{"n_head": 9, "vocab_size": 8192, "activation": "swiglu", "norm": "rmsnorm", "norm_eps": 1e-05, "rope_base": 75300.0, "qk_norm": true, "attn_scale": 0.0884, "init_std_up": 0.018, "init_std_down": 0.0, "lr_head": 0.00381, "decay_shape": "linear", "steps": 7752}
Each number is 500 + 50 x the weight over its row's rms, rounded and kept within 0 to 999. Layers, rows and columns count from 0. Numbers have three digits each. The size before them is the row's rms in percent of the matrix's.

# layer 3 MLP gate, 3072x768, rms 0.0416, rows 1790-2003, columns 320-383
099:468453426560538508598455463523508563406518469411527443523437493486435556571510529549545460517514478500563444568589521521516448452390467514596555515622463488457448484569531598431521601483394560
097:426504476457498501509457483470415668501518525607545506574538511488537496415496482582464519519471549567581553556515569468520391516522568603528576542521420493436436443471547534372519459549496483
097:551462493498447551431429518468507508417508396608542502467493437512503519509506505535457540555635536554651513496495472517583566574455426493549480487509504468443492484542493538525492482533481481
101:493480552573463550500482572523548510533495458514521580533580527554586523498534484424465387507582530451436546454494541509534559598495488550554516510483404546380422467516513559500524492477481543
099:454529510455526489516499494546472525467518466504532544595499497515500457374475570432508501484472562472568517436481532480497518536529511539481422488531460541491494414437531389512582576473536526
102:525497533512569554439446520500462609538511517483533433515532463479491578491469468472452557524543548465520478411472467559563544457519400529507533421431487571516390428436493458452563498494509589
101:546472479466634566428511498459558474425505515431542543437462451526537481484526476519526549517493543478450534508427535453494492529441520608437498508518464519525547454547512500438536495602415527
106:590515528503466442469535517454469548479495425577490529501544443453558529519560480522487486526586500480549537459512534520497549474447485543487486409489542480478581365592551499472516518493553570
103:364495568446513509442427557485496541373515517473494447414388474490453466514471522478489523527501533436569456536468547529546507538501525596547557514565474512510583430489473477512593454490535546
100:519537415532503503502371495538488599451539519476502500562519455520539488447544502556520484600521498537515467415618555450509477521447378506585598463520456484457503440468526585488505451465536608
100:549499467524448522507481523518546490387452491558456500461560457439530533471515543504592510501513473449590523546499530447429526462502463459551547452473494482379486460488542458510489559492556494
100:439476428518500507507488453470377487482492420520548536577493494557514457539412509545550572547558487537459388431561488523425437497427450508457487505574536609470488481482518535502540447579457543
100:489515497538595476456421429479470515458496448580382531620498559519553594458464495466546517580535560507506478546481531543449483490502440516528461510499376369544603398480469482495513525453510502
100:545559528446569544543388495493537472467560556546360494495535534545528468576483436431495461478525447512528517497436556574533464538432529551591508529527524537556366481554508427543503612495524567
101:486447540431500571475556557619515570445513534495428469481543444541493511371519484466502449532420502577584532565485519424537508533446559516550522521512456419506557426491529454516455503520414530
105:621559569511543526524464563541569551498470446608495508448513513577490510605474511479465506531549522498612551417451498476514480485517458531467476446383540499470581456503494467456515527539384564
097:492493435467528435435444566508473474582441540439528459485575468540527485514546472440619538578560511487564538486502576541490497459456476468488581532538476591457544473507459540505467540531445519
098:471522488545443459483521466484475505483437545579457556553493388501431509475552545492540584475448413486470520491377512499529478532573503561488480506388580563432476517543556481490531473519516472
100:458497529562620492496469513464395519421398495527504610532543410438550557489542489460499544420512538561569493369463600391439570455500482481572455470480439547636521522447582483482520557569471509
101:430518494515428522430468483546478531381482500599503532513508498601467514460390469543510456535486477425531495534572564504385537507473442609607492488552418427485468463414428548446449524524456554
101:490581559587557438525563464473540520471486534573510582506490522516598471564552468455460557511477616558507513463529519520464541483483557488457503474529495545482463512501554441462504460431396545
102:543518577462481467471495480456491497475523458513537500474506490491513400546432530548405487534532542413517515482572490461580531497481469456491549576529423501466540495405498494394458552545572535
105:416410499500461499509472451434495518459514485485453616612488366514612475548489506535454558495522568464436463422545513458597411483517526518491461391494495413493552516543558535501539593430530507
102:475528517473484538526467488452491585497442493538540433469582485561574504490453503446515438424486375432540553558491504500582524440564463558499540493506493492472487441455542454612561558433477510
094:485472535545497542517552500566520584507559584477550478485495471487502570563519446394550564547472516505499537454462545486435540437447509456537489479579487505453471411552522476496506595526490558
097:488553537500483576441523458523484570470464550409541488479519558524561576415507462543524532520436470429554628511405468455434449473499526527471484549481524579453443421477477460491489518492495483
100:482429515595479513473507488423480480491496502614501473489453490525564518400536522516543496539489497474511556523490529439552558557413416503516497578517493486480543468485457466554590499559508531
104:474541553436419421468504460528498551475432452489439402530539453572496517385424469482525535534504337556533472495482471538553504599444551537512495429553426590386560465521468585499548528639557565
100:628453470615513559629537498577422516570456464485555548617464478455555494451567500450546476458459491444589542528497470476476528527489449450552516508529506564457476497428530543496502491512450532
100:399537487475528371528518498461450491554524505553550553521480447552545461461497477493541515534515483524496506426502542462539473531547457465558490495407481375462465464522528518569540507497449549
102:480513507528488474384594544525471402502507433540488452454539497494566473426619603480555520447595445426505476576480514480540481537425519478489539496492499469534549434421501501481579487475475499
104:557498523521450601533502562448435578519511550466528532463548467560529493442615556480527530541556563442429538586550512510545545482440514551557493415459474514553563358515505480423500434480527540
098:644496519573516418584447548525473501367463487592559452559590535505541477547495475485523490531589449485560460539457495547524509540464375491472476512537532558502464490458483523509564568490541555
098:482401581392620550496438548512483550447522512550505500517470471496531544545583510533522475524523517541516485457411497449570439479518518477490481560545498428491532507496492439555516481434424498
099:476525525549533454444511468469428478480471629505473526502537484468517526523405552532476495564447476371540553473465517509450447436524385524537557538507514520542489491475498503449446533563518522
094:549545656467395488453483563528442539531546570510453488483472553503541484450441474514458489540574443429458563652481515453507496454466498540517530505463507417470542393552482566493566564433497538
099:413485590396436518516508509491475487390471518522559523460510487558572455496481512483484532497609572527446483556483561523548516452446524472425470577580573403548460488465458489587578617461457513
106:544549403484506480467543568460420493486490506553572455544487431473444516486544480469547509469626425504467563556497484466546498489500483423554518495526594458473455466352499492587494572661615570
101:385416535480571458500453460510501484506463463491591581448546467496610490528542523466507450551540672562449463508446546517507535555505511577573515386540528574546492467509524540452505467518479526
098:451529457529547458490576527548489478533430477531497465462521544444517453438544488478499546567480540499455448427451551455445492511458352458488517575516459496500563448562457510401463534484584529
111:395497493540509556474468409442537528461404485583551463446501501439524513460508523484484454387514428460533540580511523486407509547490533560487453523466487437512551463549459423492547515506523526
096:490478479498390566499407442473439632466501500492449511558415515474457476522450488574527555501550486402553500594432529482492455491470486414499472469523570580513563401474499499448498499597508539
099:568503508581469465464482485476497561556513428479521567438443428508443541466458483539467533519525469540473530455510482473549540509424409472446596591462561559395527402541460528440540555474526507
099:469533490545485476573495399589441509413509539457475551455428407538583475519500539539513554492565426503533472518510439501538555477503491514496483536474424466521498466493477501475450605434483535
102:420414502512562527547511545501468489513438486545554440450559460500504502524519504474508536488567461440399520459565524464558496440491466507476513600504469446578475490598503440466553681466455526
099:445437501528540500500455535451470513463596481500532486630517514412551457513404515452503465513541608540449427474525493441495443451448534533483484397445395464473493425488556553462648489448563477
099:509471510510543566385490542420482479498541430524468497495554424492526528489456514442545562543523545495464448553525511604514544534560466539600542512456577507471401471458542556444550522572525578
099:519481516492523640556436462572515553395460445498484438465547513468419404458499446495462447499529432446482565463456480527576485570500464472565510476474532550496535477574468463477492482481365532
098:478468578453497560450361496549434566533507456482445453569492580511528541470496436454443530527471522465459486459403506520627511517525564586465421498530532543537420495489499573464522517503524508
103:494458503486542593373468478518491515490524486433444565548536558540441524463526562519519494547494369464476507476453509472565510420463511520577495551651528539430489496573513514531502477479492555
104:563489527473490522535543530519517617443507508565579595451403604398399479549557506440477484464524547466459569506602516485523634576401497487467484479446566528502501511484502510532522671538465601
098:528538495448504573543468502577492537436450551487555389459448576587516452503467544469521511527462421498655538453537507491565619505504485530586510460564525538425380475442533392476530564550501524
096:468525530518513432441468520574482407479507454484551527492576555565595462472532506512534444590552437505512560523432539596493406463561520523507479467507477441549478499501568574442417605488600499
098:468485475538543438483555576581511466505606443515516470429506515478506538502524515581574523548540502479629557500552498478422473462515423525478379495455445450484407473407482444572586488462466524
102:514506500505609547539510528596492500370502457538518428596454470442540487478454500489540493479517488392501576513508476547507481500511524530543537489502469530480487477493462524409536486480411517
103:426512467479517518406482520444492486525576521455543460535561518516464536480488464485516358564595545469472517453493526531552416511485380517476507489568542399462442511475522460531498602488520523
102:474518491507507494383488422443411427527541505488509525603493510476517475502576453539544489497578460462450549442480491467593452495475487503577451553478448448492498489501509423586542547462554520
100:532415492500478534592456534521482551503466480515459573466523421553534464538441445448556381494572543503516540397519663502462503512540556502529485473507434542431505421504536503532386559482419578
096:520438537551500442483381541477590470520479511473493572471427440508521496412536509511454540504526529495515500464438507480431379474585553609495569426522432474462598463522502464458495412506505548
097:563525496506501494503456458493503502507495541504549533540561541560574561430478520495445601472528481499556420468381574501548516474533473603484453498534459553513446426526517492564535553540485537
104:557513557450547501519429514546518559469455589509480584488468560464474461564456556487491517594524483477524496496518504413579582499522512462581500475460544543561551481512498555395494513511465528
104:454533510513541562526456525489524569429487471551517572496418450538509518443480480497547549578506380429564515478452564494533454515527500539455501562569486444400556488508560486505501435509507557
101:532536580539483479466582531467483561548470537464415457507474499416485478562496538501524517480620450509503445458536485517522432489426456600499498528491494547495551512470431482512444553567487494
093:629434484527514518542433377453431514458543470487523442462540444566520530527470520473588534474496415476509494512471455577497513463515403423489502504515512554520449532499511587503460554528478518
096:568478483486510520468496537410528575518434541532469381494593488427506475367461528439519458468509540482516543432449525499458436502496528451424551433515554448505518481522489463491502542498569590
098:480546643437404477587554520550375457517481478533536459496499557454475526528416650540500434464536515474410598539515510521507481394512523598469496489506558530481493483410488532435566563501376525
106:469571644485501492494390553468450610390463500491514588520478529489577542558464511572534477518469466380521558519565617554500490365468484449543500507493530506460455476561546482509538533460462535
103:551433453476559507401477441488510462415439503495447486471454421568534520545489515415492465490549651415472557426531562450438406452452475597496488479532564533575463483494555483587569495471476608
095:518442552422518499426441516508549526544426417561471528507536530441532504464452509529563462543614532426445486532466525500463520395399577508462489453498484434437502460571571480488447568403453547
104:603464549529370475570476464515556510564511478508542561512464492452534511523484520488458478534462457423531506443569471414574543489515489427510508620502516527466474413489552454538490574513495527
101:537515527460450523534586458590512642559510553414583493508556499511475496478442530457563524570533480560439502496484515559473516419468529491429586457448545554514478468502517525510458516528555575
104:532484528540583465405470460482557565508483571496502408496493467439546491554531493525608464488618615552469514506505519498467489595486582512494440432489473484526497491540485415364606469500514478
090:518560461464575465383526399501588445413439552529564449520460443468466470399440519564466454517593519506505595518513493537513512519427448518548504531523543455423542428435452465435459502572603551
103:420427522509595505500490473526495514552441532490457449399500512531580437442515564498483530614608529541479534509447441468566503496479524528502544585420469491519523525425486590469541531447514563
095:466466551515542472424441403554492508484487501523512471486557496470430470432509569530567567399588474488462482564573543481510566568425531464476538465466450593502513542523530538439535562564490551
104:495531612455413475515519437446584492447527454500478461523501583519492475539532475546552539487560415484469496497479507454540536488538541482456551490481545534592500446498497530421536619479487553
112:429442511467405521511507532539591518470486514530437575571564502478532460512515431492537479504514549392536563565526547467555503528453448508564491509506483552440491359462511497496502498511517579
098:545514491446533461563432510560477465544544398464497566503470472500454419496545484490582454479559490569526480505528432461537411509440456579620519472485391613514524446493536519509460485565568497
106:511502468479553604466531511532479497564421560542517576578421547577525482541473490452620507461515419552470470555432552552557532585457479567482471493458525536474484468365545411440547492499463486
099:539487543462510549513534434548416547447497587529523541481487640556524409588475413469554516559465485398598605550583527480481537478519502526550470494513492553569449457464493534498486459490468514
102:450425445469515467416491466432579477470477522495500530483406478426447436579492491501503473514515470450524582524532575432595546456536521502551473550511502518470518437496504495634501560448501537
096:478467424455497460536477462457497531550513415487440515501534485580610477490428501500524450519488491435587464502508536447482486535557567470506424481490539524549502438402462529623485573496508550
097:537452473496482491450494483594466522551509485434562434454528500566577450540489475523561543536573540372466503487454515517491370507469565596546519490578518513522432495544518461498598482554511507
097:477468479540556518458437522537503521371437505483486532532445437564451473526465569531619459445603557450486557509500484559413438471508489456549594557384546470475540477454534468433474575559518543
100:496509512423521357545528567469541556356380551660510546407408536559494555525447504548504462474571542539521537589521521474528453486485489468504451485459450525527586489496497510523608498461481553
091:401522385568498474548599583514559569508436500450438561595404542485523503492512415481544516487572504573441515478471460446506479528488590461495485446579524570554611424544590554484502532538529524
100:456458428425551523554453467559575487445462420413507532431582384491450543461497437500512519464529574361456584460466504570518514504482478575519479561538468479470471462493523581456539567573480571
101:433478477419441416471569558449504582460438479532507458428498513565476505449517440469487588550525463501557524507422468446541563523436460512425491545550594471526453483424529571568491500502581539
098:449481572508465597450492530467468460546475427533527502509466468538461481472462461491422482445576526414424537423511489464489505454507570522503484565592544502488528519502457641575391493475454506
099:500528555479514443516482486453476504464525463491566512504481434448550502455450443487569527463499526466537486467469530522490527531447459449511506505522541523502530438507486453480535584372516555
095:466448539479558497465588496478517516556508562488538488485547554518495477527590524536530489498437533424463500376475503456503461434515499479511389522378590542577543475523560503493523594520431499
098:442519511493507526452433525525443579490476531547470520492501469575487528509499530509497528455484407487514511386551495481526410436537503518489540521559528461490458449530523486507486548522561516
101:493493472579525489396548498541470488517522496459524491456521367558453545523484506477601490515623537461537513500468485503524472466514438575511558494508523436542472527524473602527530586507463501
096:508420448461552430482483462474473580573457467500448483458483476519460511550504449539562435494444496506521555522507496525456534577572535528460536427446495481449524504508485425526549451558519565
098:534588489511494544504516535519496510397447558449557469571536492520494503583492417530497433508476510529462477504485489481458562527372488547473410477565512536590521509503529496493595533529453502
093:514367526427519574502546566545476487546461534495637529449560447531437543512452497542556549497447317433467466438525479520512537473543479542502470578436459535466576544538534464475557449538455566
099:519507530522475563512427508542514440425468424555521506480485443505521545478516579486467442492487454460476480452481497441520536450510420502532524488575541497409461457520471458460545509511424465
107:531460513492489567575541494532514457482498501496475509476460442637424508525510507536502475553460461501495492437445472516545446607487438626505432426474525508478531507527569475486571471546514502
108:500454557581423443518442425416455427513448446564514606557425492536527497530547506512578438546549481438536580461468483410543511524496422470492498517556447542559510469571553408534529566484482514
106:478550568644502509491415549520531539475482464568474612506506440390576487533511487399498465482590484501394529526408569504482420504556454495501525469575463542436530484475533549568534473501497518
097:558605511465407518453450503511580473483452421413415478542505506513510504567447540492507539482597516461553537467541505479575434354421471537485544507529417529506508482438497435518506521522460521
095:520592600493509400516490572468491540426466523598481449467496481560497562615586543584504472490475484469539469493399550454570404511504536590492562576478506486510474458424517445567526548451527496
101:533466570572498472476456493526482482541432477560529533464563334589555498618504497537533436515477472477476499446441552339574461395477390455526519564451478519491540492479562566523558473535401556
098:397570558454470486525556512414498479449424471475501452483471509460649401495518529472472499498520580598462495619388423495533435520523482552550480488580374509481472418487505499522541540452428497
100:514468410524493489556474568500542569545475529501441513502460482498500460455493547481499436481505417606430513407550485465544516416508483479466471500524433427497551487457516439584610638457499501
101:527426463504406603590549538495490564532514416425466557427518490559538528595473466481519528512475480456487560552502488504468502538461502417513497435559452484389503507509483479479546530605486517
099:534537539607487513443510509441501511430510511594422538592463463548524483510484530567474435488504521486480437489544502464402501549499486547432542425518466491537534479471491529465616545520485496
105:413483554387519430445476490407476568365444521456536524445486429472591454512526458542570466492533562487498463524589500521542478540434477495505486548500537566516514487515516432464444576506539536
104:410517398557512516491433519454470569584577450558511563520462506462468483511484501487520530498534472497580506564500539478492481422481502458518449572450512537289322445561561496467621469558470560
098:526502592474501465394520538519531589475476505528537533488488481538448522474447495500484504520641401425447497448530519474496490406462503459465559548519506510595529508419500517456571503463556610
105:477608512516632523459510498519406480465486467501531477430474552516554478481582540527565512571402578488541474473423528467550571529487492502495568526546506549502546431513539480421519556504498533
102:565381502488447622414524526570546609501548530583475428427490574542467490394477458504538538474412572495552490525511527486477465468483434542502432553490502482432544424447464437426499556506465511
096:524482527529473529568493531499453569468548494530516548419476409506557462529506529521568542472514531508478559557577491447616469569498481503516482481598560502475570486508490442526459530551544509
097:496492510461486526517490429585537406433541486466514554474463494588474572484476503565551532512507549418509473412481492519471462510450468566479494445554479538516456489461543540494531518394511528
100:544541504516502535619487525525518570512416526592432491568432569418457581456487561497519363452521439474524582532496505472548552508450585579599464461463541487505527395539475485570403491520511527
094:419511547483516469474531603549472447478512466526460456596444484544506511464425457444456471551535562519568538572349529487448519560521521477487393439465562539529483518492466566475545511473459527
096:454491503531503434443562464455522459400471386503529545479481362536543476481469594448502482486545548511484518541563471509508515538459482442532445505519467554448499475513502395492482536482527472
099:439490510510428497446551519501500444496490497473512512493503467579451502501533510501556485456473422486478603537507493500581518526440468437491377567513485568566342498481471551492485567485473523
099:574517571563482468581510459502499468479516453540573554460389462505506463532506589415566473549463393527579554490449508454428535485514487507422497487559580502443441511536499520481511484507447517
100:478367461434579474425475444548514495467497455506483508478570411556507577563585492560523483502532483483456502474510494470542549503454427598407542481484524475455637466516517475522538474465493510
094:444500523432429478477488476553540501490492561443600475530504609478471438497475515460559492579543475447494467569439547499423485518471518518447532512555489447518458506483545493618553560611501504
100:565511603522517462541470528533502610497493514531538449515448329586532421398508528493538491465516453467497478456474571479503461455467445527495458428459459550602511416486503498544602483457464548
100:578394526521467464497509432493409557556502494447502529422450465442576473499528559521461533555520453467440549522543500486524533462465455527558607524534520531495508456546537596517568493435535492
101:502458493480520560619512529468568624498432539502525474509449518527525491414459488490545412483518493564497434486488566485472483497532544524476527513540494566386391493446511597529610526516464470
096:520524535538428530534458550481444589520594474489448482439540444498539484459506544438508520534525525503528556487428492495547554510454442541485505541591480486555547529592519407508462471555489511
096:456504505502525509485534506544410460494513471511435444525510384433577502444532477473551495575528524520603552535595462499464451472483466521543480455579502520463508452562488542547456516556472584
107:449538544574456460556532468468475451516433465560478530464450582527553538507545500496585513506495495458541491495458540390506493536432597479453450455564440446612449407523567426491470512454457568
102:466492471442433518497531512517506515535513576526483533483460527479504547503446469466557528518482451526472565442504579475525442448504501462500436549506529526435488408450524450527582542514571493
106:444471461431501451528401466551390476491507472433608487482464417498510521560446599541498418564493445319543638412533569424541440517508486554522490562483513503468492494495589558541564547535479532
094:491550455440441421546411552515400590522529421485484499466436545447524460517415510544535473523543631464535535521451607461460428431406507464497555414549480456462418443539503501516597509583493492
101:500397452506529511438493518535451559530507481484485480517482531540490496485489539514493472506444425521442535504501511384475623588489524460402461598533522449482489503536446511490491465529492453
098:450539430462497483475517501510487616487579498518488470464570396513504549528481516539545578473559536555565557553492487480466539478450463581539506474544553588497509435448514471565492533520480551
103:438456553394465484546473574568536518480501399386488538485467515447575417514483484528491437516571607436506488524503465562437497482485412386479577463461510545500530473483449547441524491550583543
104:624510506487472446521489523459482508477526516591543433523573454458490605509544528495481542564545464514551493488489555483483500447434523499521496584514542526462471468499461462519476531444507581
100:494497580503441515528462523532427458479497543534552529444563488582487505413517527514486442535473438464392509516572558529490395497469491464469578569448436485413458434459489508484579501442526525
105:496394421539540424464449582442495536470541481449478548541476425540510571458533469482510616473518497477537487496479490484465416490438435643485503429583542499437469498458533514500504526495491512
108:428541472500484403513557511555448556522434464506502572509411517525563443452395465543516436541502571485507506414447496493510643488436475515530569446590496560377504441476531531552559537480494524
105:538613525466468447440557494613555601451454431497538464577473451468531468484550463489507483550478504387517598517387539499529546446518537542506553524592520445511462395542528543538518554574474519
100:482435535512553534479411464434531549456480515492462585454496567486484485502476493442551510510575510519443518455496498580458524430550525525443517453428548562447526475582512406436534512427487590
101:601476505446541569489504580523465514475449568430534552531612586506465584387560496518446491448493467509534583486533545513481526445437512546484510620445559454497497431502538501553542568527473536
095:503486513570408425527464432475491477511443505508536457512502498524472436479591603404524465604484533431534539516441473524517492496484411509475509523478461436449501545450514510534519465493537492
099:428427528445543489457512508558495504566455526560533467522437549538463476398466441495500522508496401505422462461540548522499450518503516625510461533489544490491443482514500575485583572464439601
095:415592544474582484509534531559509595453527505467498473464501489557563575557466387456657430527516570496521489517538529510507511463463486554491471468534496512528543474446508439510556518555521600
100:541476463418513419467532473462509579453510512542491539529461481576548585577510455457492518548540533548526554324475479524524464457404456489445487508491465529428459421424527490456585565547551487
105:552509498539471399511519418581470489540506380434501523553490425493688454572536442510543369500505541548494481506455531440509506577512588506500524401405489536523514477463522506437530575566482497
103:531449532512480525542462483528512435515532542587528646526410489465487522472512551456546406513455600454538556463420485447457558523473461467537537613505596562481428503393541512521604488458445560
094:518397545506481445550427462494492421445454479589446529481499482481471489550548458620654456499491474418446509545476468476565537520421583452438518528527536487513545465432540527499521559535535563
109:453480478631564462526444549507549470494449423553537489447475458473549574438525505525579509484451469553487540412547549481472495439480523462484512525493493587446498503555515487442528454538398504
094:517519555485485536553543433473348498486489480505526575537558452555513453567546483441409555521534606552527470486454554411521518480480499478509482511456481499522537438487502458529465513439582522
093:444448499466569491568530553526547493562565490489537405448502450465469391406435442508494433582495407542521497467395515486451556502460482524528487406508459446523534490615464493506560482498513484
099:461458541509640464482504452437542549491481482439491549514463532497582468584399479480512534481558514555488519455518528535477525427555568494536529447486490447483514451518465677476521587509515549
098:522564481474480346489536522560479477447498483488481527514559525598459500486444513546505576512510516456466483520527485551593404486445491472518583604501602516452531426484548515482592489447577554
102:546426508472583555513461469490497467515517488520488522537480538469476550567459492484509472536515415463530511528404474549507485534409504558475541421489471456544530436456585543499569558552482553
104:552424378504425497414427438429523515520410442486475535472458391501558536504546449554517475457507567439585475483523558452514481404511545595454568434569464513452550443521546559533556420519514533
100:483510489494592599579519612485437513459493500440453453460493491507510406567446528461507514458476499480501443399562591555424518529526535499510480552478448527511647473536515484466505627442451530
098:600472538523508505575466550479408531497549396482496479521503460553538360622534506518467527447595410411521491512569523525531513516543452462503528542608438628592481402553477524545458527456478546
099:509530519463452492484523528566489516453488391516593456582475442458527492521553477518438466404598420533486529533592526464512530464520431492560414497475452563529507404405604524562563589512461529
108:482470454467466584363563531438450525451488482476498416547542414528490503538585508516489448463467456417514428443460536460460386476472458497541473509499384456494438478538473552482584482529547522
103:502482488541482507507447509518472584434467509526466582549423499472466627519428509549534558554482365504522501517442547458468500461450548559525538514531531469508414403567497536501521598478502501
098:496451586490576450463450482548387590481543531537510541462546543434515607469445568540489474466523528448461517446522493450451560520554552595515475585516424428508537493505471504459499497545423528
096:454509572515422528453534456476517492401556501449533648579440487552547459610509540468474502437476528488373492423595512519546525540491506453473463473519451564534452466526526568499460544502532493
104:523494507398538590481482498470502578568511453391515518592487531491562500505458499452561522467487377412474536472457532545528457504529502559487523404587470515487399468485566493470449489563444494
101:342540414458559564430499485505562511435454476505517536506548511519488463475493547503596530568580457549518507490481595438550520534441393551509506555409488351390489462529489568448538579521449568
095:523455565434521506442425508435450555535486390557599539594535457477532487494480550529562475470491536454540373476502591476535518564570511487473492451534648402533431489553580571394488627489477521
103:500520502542403537495508464487505599487609416512578385557547548519486551370468513486471427472494534505509496452500467634439513487503497506491544580503482498436456454499473615555563550543487518
096:495551564473467569460569511554547486414511517465510441599436495591395446574476505538414456545543450527491488504459466517528420518489430593468490463520468452489532493538542496433515540514653514
098:538520561555502528536461521469493536521545496509432542536591486558519477443540470481554580487604475540554547510504506513456517447502470502559528457379465514373516436483500368600537615494402514
095:531561511525516485556479524570459582500551456474500576506459447567507468600507511521536527490483495565499587476513513532460475553495573466444547468554457494443520508547471434534549381494471508
098:480543467519561523488548514585443513522463494412598537478407521551512539452537469521527572519562515484532524495449486386483519521481473540473542465539574574616526487461535489517551461606439548
105:465449493515460570533350458660450552560502430611509596569555505463552371499512450525555517479514393485483536484497504541485436463491470502508455459462461444454482463426558561540476553469423573
110:557424492428427484420525469465524619509539482421479455469486479403519534436564437501439500517508545549525567466375514433591422482436461478529493479544518478426445496561499585534512602514571588
107:449533485496440485606461538552535572487488428527550508538459570578543425448552572431540498473556484469485576473472558515447569530383560533447483517530455478543473413468489464444497519551493505
106:414486480525550485425447597398442520484548473479540506564478448476486527579490507467551525470488545450582513412469567561461423460448574658585532524516576471531493417496548564514557469595518594
095:525509611544563420525473452467516493470465486483509547491447499499516409564431451507522387423496492462513523433470504642512489497470476594427537440519472507423516515494460512459493500547517540
104:559520429451457502512495501406563552469448427460502601466411563581581556451510523434506459474519552512547471517464510452492455561512455530514503440512521510404486472564498522479518494646519481
102:531421506491585541531427494400513490487514573498551500530515435525446497537527523520534520485586474413464478450454465586528416512443423570443533474490455507499545453459513576496529559597525479
102:533464543520548475506539425444366515481475459437545532564569538465489427504427570501511632517495477494454583580496547606434475531513375594534484565453567457491452512564465513458509578545447503
098:489527550376496463500491525566568603458538461458516405512476540510540496436492517539538439456491449521568565469543487509481543508504449438445487491449497493465554432561558441504495552521531535
099:468480529482464519495458434580413492395482536490370514530507518533527459504534491474565493505422496469550428505365485419496542569450429525627509492451435441481378467514507323500502551549458518
097:467453515546509582505523544562503604514479479479445512527496483471485455466522526436538396518620574471481524483439505435540379495454556435520528518539501527522543475511477574497526550516495508
099:513568475444518493429506533377495543452462503475569549589547467417500420470565500434524548475536451482519503508550512482536501496387471528511476507464510556476475505570512461495538465570467489
097:569452464637568418501470484521523535441468504498502484518529471528532470604481525539507438414511542402558603473516524392544424566492417493460426524438459452459456429466460548525483470443419545
101:476509517459421515524501517565502507475500537443499500518494512463503513467357482444405469458475490514475534515467531473557525522529487481468522446558493520517489462530524547473513485442466588
101:410516504591552429523439453486432592511466502427474535502474488392566528458393540545425464449557523468538586508461472440520473546582559536489492514586412436487507440480492452524475430565417554
096:519505492579461450423490415483483511468544472584569509567494467548526499468474544490508535472449577497451561431502592499506530509482520523502532528457479455430452574559500423463495490548479443
098:454580454456513398473504412465503460485477443459408510533505501536592489576439526454536484541508443456557499560456566493467414438490510517514492497538559485530404476389465573452548564571435555
106:465405497439471481465552444381535599488424536493483470465455452544480401484537560529435586540483577491637546434449533536553456583491460527459512511466551529433478508439502497519538558538579539
107:512503483499480502459536471487406514377453553560471561449452469490491543520515460504532544578514546482505579495441545503555412434488526513551451487589579528592518406504577354532570533466513530
097:547483514545461561453469538490560531495536490523546472540553521527465546547534562489545593511468457525478523498544537460554523541533561530490536515482436519411536488488516570519547597557457553
105:414545506469539451455407580530537603483458448546550531535461415409549544426485531488518550490461569490518557504431516522540488545452499582537485505563528518454534476550551526490599495545418517
097:496521502476489523419560608487435534490449523547508523570557508443554499575500506518399535531591484491542475539501482487497493518455520516532470445552598569486631532464504561543470500511495500
097:585425430411536494556441488546372563392481561444530462447455558448531469505438549473524385485482495464512527572486576517532433493498445461521449549438417512514423476478565411585488572450580481
112:455473505421564599480358570490503475445463520508565592560463507506553519508487450461525483508508486480524498497415539511565531462444401548511463490438469530467447449528630550557499489518485535
100:606434518461521401497506502505413462445470476574581470555468528469567430519478488529634476540627530563505498614493561500530538517460588512491513479483501527477522427439540553459475547521460501
096:491542470484513497463467493506533591540501540482388498444462511429453533495465523457454350585505564420623572507487515421462610554416447562482578460494566491479465458554547509597529542476483488
100:516490588396516481530514437527571566539467508512488517576538554547560411490444463500536461502542488447483489483495528522395539573452459506458522583502429561491520523507541552498517517505563554
103:507475556537436542587537629489491558451479486524441570537448507516557445454511530536465455511518429431608479493475502546573512432515484518504526521512524476466418429531580504513544503501480506
099:468412501515442476449579542469447470405514464543543482571512495433414491463432499454498338490495515543376515481424521583540503407538508534601491443428484449569502459493465469560444620498566547
103:512456453558514438476485491473466591495464525503453562416517467422483463511503502518458571434446522357582511513525547460590410533480523427513478542582536537547464499615480505517481504476465560
101:505521577424476500511547488488466475488425526473513555599488576440552483547491571534517439541499537524562456534521556547518494501565475434520462514550516495596391505566497433504541544489409552
096:515540484577439473593467535490512580478496492586535491476588497548542462552490509530496601492538489470492458525456454513508495453472470526481531435496518576422442478487542419448461559529530594
099:506527549512546530504475453437468538484537502443414506504617470530438459516453488438518514494539574482562601474486517608483596517491544556537475500522512581495521445580563522526522544559482523
096:502520531463472430524463510502500526483479408398483515572540471545549452560439519483524504533513432494439617444563516532472418503518458452451486508554527535479336516532422526548522473514509487
102:464514534465464476544503494470477427482435578491531530530549423533584516447397516471459541468476576471525493448499536532535407398494346557503553514510485556417432487459556571550597467564500495
100:483538512515535606455464467544497581492505562420599596513553447497536543540467522468519585567431441496417494366485511478519483468437441555459470491500448612458551454427479601461566490453474602
104:555486520405464581522463466447373511422491526525437512442552502560449463574486462440560529488533530428511545562448602444575573457462466487540495462571440502464472446592598516532502543530568478
105:469450570431449460467385429471483578441503490523541495461413448338572461508459584447491563499655500522491542467498519456518420500433516515498517569553530459469462459558439558524512507547438523
098:483525488511496534589527531556480552503517435396401481557504498504550385493526470527536438458491470504459536530486535419479453496575572468530497431478390523496435450479527525601555486574609567
099:521500532507552483376487606468477524539479554534382453609468492447420494500516436498494464501506447507421456454519476535613484496484458428495501534518527439537430498459571446518540545473510571
109:571375474484478509484414452489504628469447439444518433543499496453546466466484522476489545501503532458478579528561430485453529504532472519486475474492490414537394501438518495440542534489524520
101:518416467451418478587534440526351554573532436459551560509452475533458497491422436410453474500470503499575502541448421464509538461493528525511540494514478431377425447471564499476600465443446513
103:429518505507582566520522486415480445348427416472509518441458439483492594574440447523490364529477493456448498487521420632522462570535487538525556531485548529506450471433499475509497541432476529
097:497458543486495507477534507537443511486459520472541543504438493534456533492543486479611441506449459509604525499600562541450554446441455456496500544440593507520487454465511533489624550508562546
101:335564529559422441507472432522533445481493430519532507468518512433622427516482470469450488519535447518564512446472576537464398524507500488545484438454437528551522422505512581358586531518486507